Each number is 500 + 50 x the weight over the matrix's rms, rounded and kept within 0 to 999. Layers, rows and columns count from 0. Numbers have three digits each.

# layer 7 attention query, 768x768, rms 0.0584, rows 438-447, columns 704-767
470494506488550582451525454393525551473482622418428514419484586516535475364541467454549541564459537467472497568546503527524471460400502496485444552455490516477486564603463498515542482414439506
414513464517494529442495479447519514493606512570529453473541445473517475571549489450537504571521482475524369521480523466507448355491539433452555526450432498514536485437572597444435538468521543
504457524447454487508361528538576554474468510451555445330568605490480535500454414518530495477576557360571536491433482460546513593528595534520512507619586536484420481491524510543414544374460504
478509539439432408462456520548478503540582485462498459421524582482462530497529488418459551525535512608516509458571478512469495539536523453501573571594477499487588539401506471519545513524510444
444517488570487600567509460531542543537538520438548528431402459568548467496487517464483458611473484491536574513523462470489474575564520495517540450445547533534501550559481439545499586512484432
450503612560539524507427526546553535458461544487403467544370512506501443469480408449500497465487405546424342610510511529553421500509587493454419510609478521508573522444458534514502498473513575
441455518474520448405420501425516580524474493485508554549542384571537537484550399477396494457526570473494446548477461491477541596437418509516482475509566525416517503538588500509581438420485500
428482473496501443420535471464537588576489451443514504473500457444421521477475508524445491484568595455395543515495569481495588455491468571496486451587484513465524496557522459455493438518519554
454555487451494470558541496570429532545446446525466474531535486476500439453408559518492469522489544512583443443485563450479478495458562553509390544434475478477560625492539426394505578539518514
548570583402599602490415457453498590532426503526545426478579506463494478454498505543433449467551496483484478556486472434508507487439412558552484522495577410385545511453521426494544406587438567
# layer 7 attention key, 768x768, rms 0.0581, rows 438-447, columns 704-767
508462550518484472474544543516503446456525522421515508598487543503472562470524476471531475546507497523503487477465512496502466438430513577533403465529441466583420476511516526498496463500551416
533532495488469572477524425471481396456501443479558390586495583525478576538443443451547584496457522517514478444477538458482498518464502400489485515462481510501417490490520504431558442459512495
487454498432544509532423500476561483485546483511472486463460533529462535466602518472519558492516489509415543433505447513508558433436610477419547531532417557519522446556541535481503611495508624
611527544505466490505555559531478559516590505458496569447461542538511481479513471433579449494504410479583575444516468459550442507514546470521477536468489522561536565482465476542492575505509408
437552614506526480551493484451432534572527533522458425536534481468479488494352497394476540537480476508516581469519446591542592640444558449498438474533456482424488514495520459422539497431501525
387471512539548471510412498483511596513361482544454435558457603533565468640581565493539510495432582541340399517452516506455461547500494491458537435437407521507536493455504511436585600490522548
511563550523550413464541394360522529482513491582428615470533438449584506488482442507583518424526545472461487550421499552463487485567478473556576533453549494552572521461480489541603512494475445
551494511454493477479577564543523537519389522532510466435551438484501547436498516468523477474543486504513473506508429444488461473460559531527513458585579521536493452481554519566482484506492570
516508490536424480497527501489497478533552467547485492464521461450461607536523484548483485544428586501524549468509458519508519489511466516454463548464439493509522543529592416501487635509494590
541593496460452512493389510536593571456521438563573497614524500471481471416609500493465423507477526495510473425445571461502519554498502625499518500570527513525550519491511405423480464552530515
# layer 7 attention value, 768x768, rms 0.06, rows 384-423, columns 704-767
547650373514581436570461476492504449496514537472526511549456549491451493475621415459443455502590548455587470504635525469592379499463521586525473483416488451499466498479468575519501500432522473
464527489485435423539519501419511446494589421537513553562542510518444490568509518520473478519524655512539418520514557537510483494475486544520492545530437559529614555519429534576520512499433595
472487533571556559529404442523487624499487498599564524414525510453421571537531461448465423463581553463462531621516464499483547435589547458495556505497532464459487455502543432610574592489585460
496493535495456487479553496492575359455582534460399482531557530544556446557471463453461470485435522544548469454364458553456511519510527461440595502529442571467431552418520477457507500366532509
557492476451448441580498495509530424541427449450509507570538529531539486484563593549512468511483463419552562524476508472447470503441527491518531518508522511460422542528452445529590529434461584
501564602452402579469496460483511540389477408427573560433554621406560456480437501464473472454639438548404539420510564492468576441524446485472553476569549505525456491524615589492496499377523449
506495417557610458534413459577568506443473507477398472372446384504475500538452468570517566532440514504473509496549478533559570468443523537537471461467472507446455592471488496531549541502488495
401443455446404514532496435513416576513459557484533528483559386548522573440521431552488467544508547507525490471501507542493500387471474568456583497505500515457467463496535526461486474526491503
475472489550463549487463479426541573587421519506547496465496475519500510498481445540577518485535508485481419554477559446494477540478554513479493468553585496488468435465430403479541496486429537
491545449506549576488461433461449514547434480455523501467513532525537474496477461506458502535512533533496515573441504500519533418503490472536494516562483507543451415508589441479395510416490525
560534525596440495554492514578464590546469543562455428493507540436469496577476516515428608540405523547514553492595437471496540487641514552599514539585549446505483406508485404344495524466444515
568549551461405493483557536496442489449436459424419461471525638488540459437545464495530570577537569506586392559470516534555426582539503541583530469468433496612606499465467437577431440564509424
320476468629471561527512532544511582472452469520490554478468480501527576516530544470645507525483485612479457447535451488482541524449513403366505487434524470495468430527429484476586543598481576
457513523482548393600406415569510462453529565486488422508490580492466536476539438496511494463547522537600572473663557545483568607527621511516496561545555432510467512420500501688528438405452451
567507450518481543498604517501502544561566460529503580522521563529468521439488534486457529497507571494556531563521490378469509495487524542428503568519548496462481520527550496507504499530439553
532567545581472470482513502421556513457510527635576490551429419448529482515536455458551457468543590447568486459430456449434551471517668541430478459405567533422525561522557441555491433623533499
473508536486534467441487464528443512544572559541498559381421472414504525374477564519557484508542531525499492497416538624524384485543490489558453518518483505506558569545462513474441487434486553
492496487542499466459544520519448535538520578554507525397384450473599449454426501537533442491479448556399514564552455580458541492548579442502456497454542529471452471499526386518530399492503399
551505499522501546477502450452493471449522539469563495475499481555451411559580501493446494474528659488510518441457506531492563528466574489483511529591532553492462490471533529522430520496502560
524577502456434576494568544589571526508491525504479545508495528568474548424528464522518561467494586579604519527473467401466456463551447484494536554540545521557567467496497493559473453521445517
449494497546504516478483579478482420502558446530455534499574470520536507461507456494582474486532380424616544622525541488521529501442492509466586450357459527438452465426532422591559582524515542
546499494535466480462598461495544492523509499503573480510478486571516452549477520508478502453514454458469546449523466469489392512407542494500476403527535494514454464509537513503556350533521396
539445549449488512494543493559423550572554547585441425428518553447464512445501475427438432599501437490418517562571497483502331409399566551438455512507443499491496486567445440555560478561488513
546499466484450561502586521491425486596597505438502540563476577493463479483459504471519488517496555469649494497563571421455540522486431483448403497526426520520511543495448439493487510410492490
535517506501531581483482531448472499445641507623384531569506419518485486533494617460515539504484494451454589529422534525461536541453564495439554477479526472538482520570525485560589495414587451
469559455517506551508512495459485511466541550574489461649523605479528439456494491538464540477461526390552526500451400492445441545469527479526496503494549588543451468536576473484412413460514500
529386537408563464623512431583550461516453497556450499518456468470527498460475480443520426625475433506540425479559408519553511480424451500488446493529494477470489479486392575449523496486459556
392516490539402566557517525501607512519563508420486538521536500440536500522465478533448498550499479482475457481400423495413528434498360547515482504532456551535511489472534485520428576450428474
563495511596488461444509490523642502509436468492512515528513520491448596445519440596560615501530499428494471461451588481503580420533512542457471539406550526616506595499507527563447474525615459
587528525429465383537471549560512447531401539574423447494417476527648451677449512470378495520539459533493521449496469527483497573499596541585524559557525497569500475577573416454456585504486483
528474564468472384567508504549543481578563447476562453507567527544519533490523613468471544491556474513559468481605608556485519535390479586494542459472509524487545433509484524566563370543488445
454475567546512432589366428484625521399404485478406608591474518495513548493570461412577508569519448463583474477454461479530460426506544477463537501507573499444558503418555458486462474566473647
580582426466554445559515555461470346522548419541527508482574527554545524457521510594433481543452514468619535458532407474523503554526440524521481523511497510470552506442492509458553470468495454
452428556561535561381518468538478450494593544462590478419554589481508459472499554524534400510569461477448585592519480475460548476571477526531405446479368495574542491435529484426438461513504464
499542501489543452479586484527455526565449475549562489495593493515471524502478502484499443476559413425568463528502559459485519464503473528514499577550360547483476552478519476507471436469456483
630502563485539456550340553638507557466509503421417566524434457445500537476529510451584421478564468445442492454531452484496510523533564515632420466539510464537492495562525352530544497573438573
476531465547478440497462577490513566489615534511518528499482564462486502500526518464560550534549459490391486490535459502573383434501509561595465457484518511562551453471505404488425459463472370
514549498560498567589442494411419592524428545330498453500514516575429498544505449495466556481474591416603557450510430468496521511541449557445441493447513544536514583538526515505428458523528575
543517564592470467396540479534467543484525502500493531382546477449507512448480538557484437513536467547569558473455520493485571459531421536441512501574434528629583482532586492485589441381477495
524516466493471513525481532527505580586539558503485551497572471422508543494516562503526618529449582467500430537502568444377539373482459566519402436525442476532517483601508394570495492447511433
# layer 7 attention output (transposed), 768x768, rms 0.0493, rows 384-423, columns 704-767
503545395552534442493535459509479462592503530589624419493499500387431553371581473445474488518591426480567543469597451484600343483517468570492469517476484451486561505448456528560513475492526416
483529543417475525528518511453487419366509498480456452553543553485487463522499485446452400547521556491544602518507547517460568487465483425534518586453523630464525514560436389499581487509496527
469565507516501482548471518467536590461421489499536512566510466461536600504466468435528450572532503462618509583440504477460486608567558460473434492538493511509523442519579419633484625436545472
561477608509548488542425463474378420403511519503483533526536501514554523534534508500557529519501581504539544527428478549504576520507465492370443454526454496429567545559519461478450474341482462
555511495436479500536542467505495443500474401475445532527436545518558484493433470488546423500511544398519546598503428472425416564494517509521477494500423538416486582548491474553493505512524554
478584510364441542451551607509533516425485540389507574450545598402436415473470543579450504455498394501414551375488549480437460570492532511478509552557511519522488481450628551563492506401504478
473509520622461623547409418502558489438438505482441492483446484536473492501455533584536509586482493594429522494450440526466451495543509479447429505462471526443495354523510469513484507419456525
510530461428438465466534415541362513576520499484517458557591452623543568544444468553524463521407476393534483383500535482473519436469468597463534433562526540446466519539390500520483503565500502
483458485476400499484493389497615509516326439432510449532520526542453515502496494502545411481434423336533424444484520482385518480498483441546508421532580568487454489518423382495524613478450565
436614414463530553505454482502410526542496462502424383522549539539472521516503388515533520475551542436481510504508488517579476446515529476449540472534471460482515437491566429433457445421480474
491560380563436476555442549541515583550461577497471464509509516444501435423534423533466485526456508497515492482552428513513399539630502490494402525618563467473489416453523511393494463478515483
503445534405410459541510558473439395534490463434492505429474592515500472500513409495576463427561556514515582504455503555478448483483512482536518455536472517569544391469499569535465598529394417
434551482597445488503462551555525600420494444492487596435441523381480584562528539503571525525483470548510394497506531497504526466501601472414538483518425448491471397492413497451484550477537584
446551494506512449543473460531483453490400558551484431514482615493531539500521526461550537447502569477563439513523537514408449573613565555554512529586545424527460563482518500607604551456463453
568563398579537493429513461495478557450553517492433559497564499469484461498445565509527418574571544548570516412522497399427623538502548492495557498455543476488479506554562529488481505518434503
402550558545412564519475547512613548480434495563557521533400513410576462541454422536508440496471489490526494498421451438511513537566550564465475543470477485473445499518500447477469557511541562
471455507505533555522520446437471431494496496545483397437378537413526581443545494508509501499543503547600503440401565537432459539416555529464425475526537517543544545583482554469512488546521478
481548451455497452519556509537466477437439525571461479498422527455573462528458486542519516446461415459524462515494462603484569561567451507508477540598496496523486516562444430455461427550553523
567553332479551516470454485456535449471503579450486540458543542549375431473544538494485561445487536478475491409492472526545498480434472546541453480557642498515519515422513544552411554501397524
488478481490498526587542572599499530513502511528461526497450484543496538463537506615522617509547556547596485504564561418490419443505538525466489500548509498560490454497421539548430462504482516
455480501490481521522535481456571410456516488510515498531572436473469460525465493531560484396484442533523612521515518541510534478464443422501555473361485509513448406503487430525481583434596513
446498554534467412532520447540537519430412485442529523523460516613497457472529498474383595510481517499450550485582511460475473503441535595505471404469476463624582460479559526506599415462510481
596471534480451478576509462448434432599528568537404421537408487532478610510455549498436419616487498517506555557510543432440491451453524532390481502435490488529487449566391506461542467594616479
505524351499438482616579472481503528508513497481553503531473494560575504480554457513590490638500582452565488501431580476440404519503530583574490502518466522496521471497568450459460512487476478
447498484461467546439494542575384514492536492526326497501496506544469505537490561509479497529530517564492605468571548562416480494532531403479569494462559590470454606589509534583424531486517484
433481510516490504516432478497437565451537476596439487508526568539597436453486533541385495524536596434540437492497466523488469487482450431526498503547500572544490603481532477470475475375537460
531414489433487489502525528596458469497522473519485530479562480519449526416457522500523507610435494515601417430460408520481492461455521466536416451683458576551539398430432535463478435513447542
400513443498497425548487511543581438550625578480487522452545538487423535417587500466580521565561438557502473525439419510542485430465365524525526481534468588506502499561575424446526615535386524
521609415609490546491417434476621415549511484568576465487616484484459476408548451534575518506454504470457464506466447483497570460500483479461492481484610503551510519415495507572527480527480414
469483540453540494530481518504480483510447465528511515502451447430560521527563529503447543534519464510470533485549577520442490553499550572621550493459536548553477490567482531509499570456481470
516454592485489436547519491512556583506549464374502424439471495438576471519526476486491516575516544422430436446577584494535545508414545496529503542520506580561547508531437483534608485491495413
508437515572527493562391428525483517428464494422494626516511488504506618539553487495484517570504489447581490484486442374446483473528502550520541531580583443450489458491539450494476482577491511
489565436463531503496420599568522446510486529501564549528501486469455559505543484560510491517479452434533507514413510503544498469478590486558445561496438489449475564528543454436581463480451419
495432574501474511405466450582472503577604492547503562395498561524463484371465521474374519431554482491496524497560452546529411511520553604491492381447506397498573479444499546453507444530490561
463563477475486515510559451516440469563467488493533483542550469478494567456521536469494485583575586398552415490556498429512436533451446505454542553563410485476440532509543476528476482566529425
468467542601570427551507541576496540383570551603453510484494423441525526458520582497547542533465501510488491348504436574526522491513629570566482491504548501456535514460583514474540559511538548
526439561512467486437444450480446558578569529510527494481485522554465446546578473444565541545579466536413461479510441509526547381492502577488501464511478496455571464444565407604504519446440521
526363478501562525488463473522529586586502445402480416484483456574438532545460524491486463497431498514586497477426449463501474496514478484393492517538486563534478556462527534535550449532493465
513496498579494542518548535533609465567560552540465490449441481482475495564503526504499494562512549518511539523570525373578409486623529494433428471538494543511517460485521426539500413456384596
584457490524513480516503502547469470702566505501439477506496544415454495502513465471514604479430536436623515519530444538456465429427410535511462459566445436549635541578523520454450486477490391